config.yaml
n_layer: 16
d_model: 224
n_head: 4
n_kv_head: 4
head_dim: 64
d_mlp: 896
vocab_size: 2655
activation: "squared_relu"
norm: "layernorm"
norm_place: "pre"
norm_eps: 1e-05
positions: "rope"
rope_base: 52700.0
rope_fraction: 1.0
qk_norm: true
attn_scale: 0.141
bias: "all"
tie_embeddings: false
parallel_block: false
extras: ["local attention windows", "exclusive self-attention", "value embeddings", "value residuals", "hashed n-gram embeddings", "a smear gate", "an embedding shortcut", "capped logits"]
init: "normal"
init_std_qkv: 0.0268
init_std_o: 0.00443
init_std_up: 0.0268
init_std_down: 0.00237
optimizer: "muon_variant"
lr: 0.00621
beta1: 0.95
weight_decay: 0.0
lr_head: 0.0218
warmup_steps: 30
schedule: "wsd"
decay_fraction: 0.488
decay_shape: "linear"
final_lr_fraction: 0.0
batch_tokens: [16384, 32768, 49152]
seq_len: 768
doc_mask: true
train_tokens: 214800000
steps: 7105
dataset: "wikipedia_en"
Each number is 128 + 32 x the weight over its row's rms, rounded and kept within 0 to 255. Layers, rows and columns count from 0. Numbers have three digits each. The size before them is the row's rms in percent of the matrix's.

# layer 2 MLP down (transposed), 896x224, rms 0.108, rows 816-895, columns 112-167
099:135069126125098129170115202090149193092133112138108101169125091121130180173131075169097120111086158112166129107152110145113107137107164065106140121104120145153094123078
101:176119112144208152189114168091166117123179132123137128152189129127139166134113089161137116132119102101082153137199131133068123092105135109112122084079162134154121098096
095:127108138133161111070119148056123116085161142130139139161127141145108112110088088152072137209193128142113108149140144127131104139097109157118153163147145158079061102137
092:119126130157138133132091149092123135141140136075128104108120151061199107081148184081107143168089107124126092077120060102096110114152109133109121098106140109159080120163
098:069145148075054178140089062101128151101137147157112061177146087124109181092121119122105125166148154153139152044179163083083191107142156186070153134080147148140088137110
109:098157082165109106084101141076126130128136156079187145190145120173104131106097162099152100112144100115165151169138112101134090128100154117162108101157170140115056137159
097:134145151197153077084150135162051104112080149136123185136141102161138137105129083115151124139130161127102111149169089173130154121143158114116117170129110170160078118124
108:101129128123106120142130114142110179190064139116086146115135148141184089154125156121184140108121142081118135167137138152195173150086126115133209089178131123106128147115
033:142096151124134160071194152126142094083090118126122110107096174114170100117069150120195107163065205133083160197077075034108142086122152081105174100068096137135133112131
094:184123086127069118152117116089165140125127147098116164123099135078185134112169145112151198127098131140137131185085170209114172152100100171146147134141161177104153070150
104:148052118102139053123166111137100157092117118138200189142161198172118168113149130116064103150103050152117138164096186123096141092083134101143127133161122096128122124151
100:106166101147106116159115222135140077158141122178107135137144097131150093114162156138160151143076193143184103103089132111141144183104133143127112080165101097140120179083
096:120151118080123074122095129102117115078157093134182129162145106198134149089039131139123147142131144103059083198161121153137135121091096075102106088105108186097102069195
110:094149109137120176119099130143145092131113155164157104148112175108188090093062117130078112144106080113128068133113106103130142180080125129137155158149084154111142197107
104:183128185186121152156158148092112145125148124164131147129139085131152156164134104135121147092095161097125117167211161137084122155183094132149140127179126144108102067115
101:173146115095095080166159129099099132095202174069161129118109110138078112142100182149068129173202110063142146135141137119138188085159088182186112142111133136149081054111
096:085150113097098064144116118098142116128124108121121128152111134117154148141132047160122165119066147105081155171132131095044183165114143148165131132160208140077157112150
095:130098129112120142097128184160139147153128172104120122109133115152072103063105116112163132130119100213205110166107124082154142140126155185188138154169151144155095132129
097:149115143141077221185106171153105093188126115167153114122145165111112098125135129147143112120130189143127128126129141133111139129083136115118100136138136103154113133166
099:132061110156119101143107132191141089125134116125071094107150080139097117121191087110134189138085071139105116179153131104124086099141126161151190186142123058146079143102
103:153103170068142150143123184121077095110145136148149184141081112185112107182143129110126107170124148145146083160136121127153100063098136153156089129083130123167057174116
093:099113147101105153142138107075159138133105129160165136091084084109118174177163141128133109132120119134075127156133139170122080122147174115112151159117171129116073125066
110:128160089142164097088079135075150156139122069141103115119167082123091141098126122149072127135126131134138158107101116106136138212135127105127150167166135091156149162110
104:100118150196160160083131167147111087158157096171135122107120179071174073136144087084148168140119123126126158147168178126129105120149124090106164109120163144111083140078
106:198132097112057137147141146096117133127054127131088100167186134162125089167089134085105113123128136108138154152101161152198157127089121120072141133149129140148140120048
104:120137093167131122159147168104116044150168151135187081121121136138080139106136056187175123156145108127120127165119153071182112141114153111107159113143175147113176138051
100:153143101139119044134150153165088133124130158127148153042121117157140105120131143172151172147122135093116092131123154140146181128118185115122107123141123114118161110150
092:155142074099176106037136108073085158176096089100160163097127126100155146156166160099141147153129186121128161151163132070126139109106109158136152125142144169097104158152
107:074113145117134139127103104106124145072062078157119134137188172135076213107154183124068116121133120126140114111148147146107134131074121137126132075167061059170153137140
106:064148120159162092083176109106106082150120093101174124163171132164068155114143145136128131174119163120102153145113212105152096132150169238177139118073105095128102073116
108:159125145170112108090152091165133112158127143083153138089114099048067133134126144109142155160164129141150178104094138115105108209140146113160095135161108118215169127115
102:087092130145138048160166189145151169072139121098148183066125148137149118158145093147143076153099179135157170105101114067149157122121122125112213146097163108140113125137
096:087144122159198110099158168114147099094105108170144155135123125098064124165069159157132104109081162119159163085099114106082197102114160129115155136094124096132158107110
107:174127116115106144125166167158104084105171145125170106150095154129096156070183168165143109136167133172105154109119166151159146117128141161111160134048143109159115087138
100:175102082133058118138086158131124067145132096131123183088108219136112119082124108188124113128093091080122102112161157138114130181133134166110155134160151041145069107142
099:146116117149168114165149125158160149117117117157101111123125149102173160105093139125120145033200111137150160147110149140144131143144153129140170085098149113102148141094
093:123074115115108183128158149092140144111184108178144073131216121161115102151134113191122113141136138113166132119120178192139135172151124180159167138076111104120069128138
097:130099130186131177126156175090155120145060119140162148189202143155181092125133122100087131174163098172163144159109086185102107106152146102169098127098141101124095125159
101:090122115076102221081105165199115131119139068109147093145122090137125107124129165069100108112085173125174145152085112115176181184148183097049112120155192143153139108097
104:134133113166123096129106132149145161119144194161137110113111145073156132118098131210124031169060079117162137132163120102138099181066181135120104122086118141119106147149
102:172151089170087130148163150160072150066060111186163172113125085117089150118111199119139159117134090121081118159192176109128115133103162108113165094175166156117107100129
099:117193134088160120077162153086140210119171187112178079114146089074116191092135058071082126156118073190176149081178108147111110152125150165090116148136109224185161127122
098:157096118148126151106148128111125112107090100145088144104141085147113105120160125164096161118147166154113138124106129137062153126117118138098158081168019162120132065137
101:103094184140134140168153100199102098115182149134118145086150124160161129139146165141142105130130184113070133152155184174105094120114109143108083128137143130137086174138
102:101145147149096199202135107171098155104135138149139133102149079153107166107104164157142126165116124155154091108121093128171181076110134137154088112085128160155106137041
090:163109131155163157173081166129122062172091176209110143136123120149086135085138063081160138096124150140136095158192145160162133139119111089138140116154136126203175113170
103:118116147154095141188113098105135141130127101115152133094170142139136201181096092148156168085134088113127138168166145126105111145126143102121148132113111103072116070119
099:125120152137147117140142150120171056156160132132115135157135122126170135126111110111121129095096184096161119074159128190169163149138110106189167090094188107105130099128
096:137122129094121151150149115120082141177140115049127109191132162145187094024112146116115154089103097172171100149082098107121113150146130140111071121153147100147143148163
096:081140089106162132156102154143063109081154151160143145163147132133116112159094154092151134117156111142146092163159082151105115139147102154136132089146168127107104162107
100:132082137089162171122133124059061110152128112141141165157066135165137168094150140191146187200130155217177128095159184136169145074115177142140088149136130118114179165101
100:126180094122172107106067089123139089084122130127098202163074128151134093078134140131106147139137077166069172097076134147132069134125168130141145121154176158144131130098
097:181135186106187162126092150168120156093163118131152104150124065125169136145153074118104140146145175120173197093038100075130085119145114161129144051044137045132090144128
096:088058089147138168117112175092109158048115098112116148121178090118132176072164160171146104130170117131129112131099099135189092169087151145115136092115085174133148115142
102:127110138205096127150157139082149130165090117149196111084133110076150124183218120146126098107148103118151141110104169114142098160123147131132109099065119175100154176132
094:127071131070109146068123094113146140109128132135124128124094083182165093171173091159156076143072125149127142107093131069100112142120140163159083110104117150084166116096
089:166114133088163073192062146090125150114167151167129215057127135145117173109136168187118092124120130127142123141170097114139173120100154081107121143165128112128101147071
098:129159137136102141112136131115035133175148172143100116145140146159117141159149161102100087167153133074122123130123097095179153194112122083145103111170135119076105152065
100:120154143088128156145106164060157143125145141115113120118187110095149138103087176123154143150180107134133086130064208132142145158105104072128105115096189137123075117122
104:127110096170162079132122162116113123092127138107152069087216070200153127097104149174126095130153126143090127122124101119096150160178126116168135214114072157102127139076
102:109105144173123121155117160167067143157142116124150135132164115180094163165172148158165138172151124113147167091095154103127077085137126124111135138061198106165148136118
104:114161139104084068120115174115054084116148138125130112132161164107189147088108148163181111135150124123148093156146139137118095131135138112125200102152081144120088113176
105:159104138157114151095132129148172082090111100149084136169176121112107122086138124135097171140147114171114153103087135067147133092143108165188159123096109126120141141107
094:156109091094103114110128114123168063092145193160121188104125133125171127158080144158086163109135157121111210098067128115150153131090154092128118139122184123069127142167
098:140151146075171077120121142147111165110159132130156112127170125092149120110128135124131159092116134117145129140126117130125130132098163130193091112082117102175106158091
097:160104128123140189078129153219138123107091201155092160097153149105083137129107044173162114163109121134109125149129112063193134174149129120118147139186139147121134128151
098:128113138134142132077050136110117102116146165137171120169167139144120124117237122179158073083129140148136088148146109119120134124128126097104118132112136094123120159124
101:104060120144092110136171126116145131157128088102114175083149174133084123108119120180078096141106165104114139155095171150152103176168146092111118096173166152126172111168
107:120198132154094126125110162103115172131141102160179143187131153114133150072182131130148123101117112126095167121079139140160141150095086150117146131133116168153043096156
095:170127078073131078106124091138127124113116178175119142194126146108115149116146120139106151152137143146088162138106099171155162147132171103160161106049135115105146116056
107:086167139121123169153118142103144178174112128098132217093177144106079150080164116157165119116169129099155143108069137106134085099162150090115122157082094156130106164132
103:081111139136136132059056164149083139146111108151204158112143166152157202172116102176194109097124128132120138187130080160133131123164130104123106161031114065174130124076
093:199169116137052075104127149154157129139118065198105159090131107079131207079159126157152081130111182093157176156098120113158159148109093167113133054103125100127090111066
104:075091088069097122156107185047098063133186099116090162113124141103159219083123136133165112101146111100123138107160077153143120168165150130175126151154121085091178132104
106:127140123156148140151145144116178151154111107144182127160119148113110176129099117097160087175118195140110130112131117133121151101073113118157152098161155168122117085122
110:143112108112089092140156151155128078124131106117078143094103111127169131111126130121072100103142072168063181115136142117132119103113132109124110173153137116111081108170
098:145152100163138181103154185177161108190161115151135172165081132133132126090054153123128124096172136043109169137103177141160115125152131166167146089161119069094077085142
102:132106176150100101133185143103118141139190086133131085115123128093146117104142141132129103077088104155072159141140138122054161097158085142171192163168163107117112127129
090:145085089071105145109123152137133115068118149134121136106141077084140118110142107150150191107060238144121125185150152114158091140127147210136123141078157099189159141092
097:104105046158116128175146133130150094129100108100104095151173056159178126154103094173106154082149131105123096099114134098130106124119106153156178132116129148082093156062
# layer 2 MLP up, 896x224, rms 0.224, rows 817-895, columns 112-167
096:164166113184139155154109105109119120157141154134082073094145105158121156118142134117095234168146128088169121067161082120108167148153146099085153083128147131156176127162
107:113110100069123148138133149102122152147132129110114136120161090094142162178155128180088120138114100111064160158134107116093100092159144132079101141116155165125153184121
077:090115151180156084153086111131149133137145160069086105101084168141111140137095146134113112111127088136176171191130157100163144135112097109171111127092122115093145147158
090:133158162112130140203120128108122167097149051095130111063105140112148087138119101143137085156158079109216114110145117138154088156088191122137121051141158135168152215168
114:051101054115164104103110119117149163083084151093129123155111082170110144110091105127222129118132095132117166186147115142108104141122092120134103145167112136081103128123
099:080116149161142103135142112147088092098111118097151127148118086105118163172122121171113123186131134173076108171119097174093119105195144202131102121106143145111097088129
110:088142141115058082162103100128090196091148167153122115100139098176177155142129079104146126151144139111117135145110156065168148151080135147082140111136125104105167113176
023:118114117216107099161089165166120106128089142126125144173134129139132129122164123110119138167118108096116101110159179077081124099122110156138135110149100157092142164172
104:105103149100105147160137137104154109198090125121096120085086110144140065071179142068218156123119126131148149117179134116116068097123128192135100136155122169100163095158
106:135108154185102116117138145148100145116126086085169128083202135169119104143089092089126054108128161164118180098113173123148111083060118204144088122110128047130154133132
102:095101115132186122165130133116124138150073113137127076077170148147125123050161106115112171146064113130197118070124112140145081132136107150131126085087077130155095111138
090:131187105067133091117160087155159119174144128143094122153086079136172133217112172104142102131118114164113192113164145157205057136158088168215138194164093064171170115110
129:150162173135116121117180079096114154113088115164058143104166084101082118058110132128152117145136161087097131104109147100143115137128125165124039106117110130085132178129
092:130105153126110175128137056102087158164127065155092129178085139110120105166170101141143100191168129124167107155105101119128136044126151149119108092176131121162148173122
102:095152113100124183146121113103115138133152107113153151165086075112157125109137093087157076151135170144139161109179137148122109108129148176137128123158110070134158077164
101:170159152093080150153127109121130124154122123112121173164066129082096113115069067110184226129185108106111098094124093152101127127121136125101082091141163078132180170135
100:099142134132138096124102123144123180102067135087191079106145108133149164205122095143101126080136084113147046155129094090118130116130084114173103188175180163130164095165
101:146139097148133109144212066164178144148121121114168177193150070084141101117150156128101088106107146106109147126151101131138138148137096129054080140094100112170153130134
096:112096168123185116159141142130093108125176176114084114142156125078141170141161109143108129099128199116103073136170070069087146131037099051158123154131144076091148174118
099:132121146088112118106071176152100084119140148139123167117139085113100094114132131047172123140113156090119103164125179171113133141111078129113126110085153126140107170136
095:200154169191125147164141181092169080086097121117124108121088113086159123129099175081179135086148105120077082139149116168100172113121123142129156154178142130163146120112
106:151126087046143114227104118133095175139158117070106108109046165144162158126129118118109103116068192106125087112092091120174133159163122122104141152139134148123138131133
108:095135115121115122097145084111062112138201091110143163116150084043140102154186157107156174125110152139093150103189139127099151135160104118094139175176100158103131095105
098:172170093106061095158119186106099116167124142133122091158138136144091080142156154122179159167135144097092151102061143080105118077138162100065173137149115163118133197113
105:144164141144057162104117164079109139101111086074134167082130102108125147139180150162153071138123180121109167089147107068176136114116140128098145147171144092059134129139
094:124161135126116109163141150150170080145162151154138099123136124138204146171146186061127111150097075127115138143092161128138085159115103126113106176133113136098115091134
092:174168115107146136093164125146098117060158137118078118154117160136147099110158166130072117119138133103195148143149121113087126100098121114153132143101129126126150114192
113:073074148101119118108156120109129209148092162110159077193173156106113116080133157110101063151155084124072166118100198172159103083101100146148146175172106096155144142095
099:124163094112127102148127088159114145154142132079051110084129081151050142169158141099137148169155141170094106146171105172099068203127136169115121147090146108102109197073
104:110143135149113180096095079158112158182103158064129118115136066068101103185185149118112165111151109114196106174110141085126119155070076110159127111123121148091136189130
097:096130159092111111104141103158112081182161136080097154146182093086141117138190130119100079071083171098094104059153128147175112113157158162162206091128119118094134195145
093:126166163138102101184168144123147123111116181132180179153122111100095110103125172175130120147093133115117125091154123114154135145116164120139123085114107092153121137150
103:117072145161130160151178127162127130138114091095136170076141136137143164104157095094106110108142148149119087132115132169075091111183143144160159097121126123111114161140
103:176090132147108124188067130159081085144159111119111179081105117179091105098123110118095061191087050093137142183101108161102123139090121198151121166093156089160125121138
090:053146187116136162124169114168137176143128219121098172088106167139143099167101120173128117127080086124117118112123110109183124152131095179155106117093143103119147121146
094:119034156079129123132130127141160162109171130144127115099170114116144117125093123126130166176134069072131162131187130138122069153168084173060116134157164160118130144133
103:104099169149190091131153159168139101120115110136122133135133107132095081140125161080140087136160153140106081105101140123141085114147153132156127115078019077179099139129
096:137156091145139121085160126048136164144169088111071188152137081137135186096126141074140089121109092111132145072156188139103081072127107140129153106132077115128153124067
103:086110102134142158123146080174147089098084206126155147138113164131135120122177159117100080133124161147081147140160143119148157143150167121127126139149102104073134129109
092:105158134171215135027067137090182174124093125127147134092088125089113108130071132187119157129124165098173142068134110122118146152144153133179103142129074097143156098121
102:112148049120119146122162141142131159113108121101115073120142107098180163169129069086142129137091103101158152164198091177152124131149076155173157154141110152126182146116
109:143121157167102178148146110153087155150122094172096114091095088164071109123097086167096132083091133175079154117063075094067195090147146117065138139182110255123140100129
100:173114055180114117132125109161101111068094146149116106115064070102201098106133120093142096173137196121087142087130123205155170095188125090110158163131155067097183111114
099:091134098190143110096155092169158152160143068092136062170092085079136113094172120134119140079108069097095127099112118196151139179204132124103085185149084113132140126137
096:206144089149161058199127144151118058131131105103100147098112171087161143094109121127185123094119112165139124103105124123137147037148123156107144143115085130152198118170
102:183124085089142115144164163114128138126061191140141083103129095084179113176123105069150160135119087126169098129134062090099115159140083143168056126132127089129119153100
094:132091143130100132148135102189098126123153111165050149144159161085193174129102066143087146145158183187089140168157132137127185148109147142161133152181137109128111105154
078:117165116179136118132064132129165148116137132135044114189161125175159074195140100155145092122067089174144147191142133119137183094128121099129055188115092070127141113160
094:094186163098128135078162180154127138188134111101062095185099159108119088110074143145142144134127116116170094124163076060155129097125146189141150150098136206147087154108
102:146166146117139111144101136114079111124059193095135187107163083145124146134097135021093118126107181112120115140120131179204114103071112116063134180130149091109144108157
090:154086176126147085165159120112087163184128064085169078081111095180128137132123149130141100129180164133130117115136184111084120115121118108128131114133108112102140089127
093:174140166122143151146141160140108138073120130142145126103106118147136102192155148098122079120141207101106124093160137151185102117095096119130138119120128073169110162124
092:134082169134103132136149129121078134094074119123086126200126167098143136090092142133062085121113148070162139055106066109106120161107148150094100080148093176131111107099
108:125088208128106076131126122190157207151108168088102164105101055122110114147130100087172159082122059126143083178157146116142142071180131142167127150138123125122128141103
098:127133105135158119083139131115132133111109125074161141041134121068166086131145131113180143169113170124147123110132139135174160105079140107122116157200105052147127116194
090:153117153077200128058127112150105138183139154143142166118117188108139103123199162148170107123134141116126074160168084088127096126078121092155106135132140030094127093111
101:149093111162094109134151126211136149110139111155019099141158138145135157175127116073124089124114113157159159148203103104085137066130162126122176175129113122098088128125
106:156119112096128114119142147134177114097118160061166087163165146123160124102129122141071142166171147089137096154083129124124093134151084111084077149077159136149130064107
095:128159179182148091178201132187152114159134151153108099112132129168133116103084128134126108116144101113137144107124182128146122155182113109098164160087099117087124146184
096:146158063093159130139127138128123127132088107131081165119117145146198131156187145072070056113139162142143106088150127117142154051108109084108071088099158149093160168134
109:114101124141091062105115153148094174089149154128166075082090115135145141137105179118137053159133124118118115173101083201079052127098077160147145084163075149082111080158
108:140100096123152154128143201107108104079117101121125087127144150071109123124115137124093103136123171123129061106105150086158136107138095141170104114115147106110088137135
100:108223088158053155119100103094100060099171142112166131083069138081076078162073096147133148119106166115141084120122156125138108104133167150117134138136094136058160114174
095:137125163127166136122101121157099169123135137115153182090099133163145050108134189144119123115153102111187108145134126132100144083114108107127102122144162168160099160119
101:149112141159191132150121154104133147137126110110121074106110076159099140137109184111118169146134137120092078137133121131142193131074097155057110139145105187116162222143
102:117162173125160161111064149137131145106119138092089111129117102109146078121221138135124069087127174159157172083171122109146150115145107077071156160164123127122170123145
096:178045116092133141134176114118109152144145153054162083096127142130108136103107136194149108078131139132120087132091162178179167147103093118119100149168122097110160107165
107:104144118099161148152084131175174124171176128102108082183101137114139181131134170168130173138163122140054116084119111179119086191138103119079154154141141119141205096179
098:165172190111136114147080170136168100154146137135167107196110069105128087099088127090157127155151171114144113121097098174172138060176163093128088124120116120104116120127
103:092152138137131160079121127180083180123092145136154139086169096110104092168098132125201141103097125094167109146111175122138086189119156131138096172125132169166107084130
107:156136154161165115126072106127093165202160116084144114114136144139098095142156134129152160149097125085100125120151102114104128148141134106096149141117108098107140106075
087:127087148087163142167085095173130179177098175130153149066089111128137131144120089102142109076127161112160128108135187120144141138128146120113088172099127153086124154113
102:139128141120094109160162137106157090156197108152152126123108122086140135165180104137091135097128155108114112120131142047101069101101161106100142191108128157138146125174
099:123174161089131111137091143078104154096097099132161089109098080119125071103175129128124097063122137133104158168146180080125136097147100145098111152107128149169145103181
117:127136139084076128154153157155158161149155133120100056149125109120123117127137141087136149143129090137131160127150152149102134132143097132103166172187112119167155087173
102:107130159162133157132121149153108099114148114130093130154116130154113163151100226111126109142136046078127203164061113164153153171109171131125097121249105126152176125081
097:142155127119174125086057077129149083083105138128072154125109081161103142120112182137147176163117134064110159095071093114166096168163126156122122125099116120143153165151
092:103068140207113159095129079094163145157115120129132096102183185077104152091116108064208138133133199144092087156155162116121106106099098177175167138087100158173172083090
102:147154117120097143205126099110078099092109080095129082112150130136163126165124109115098130103121133110111130126138173116075086082149084134103091136118196096091133101132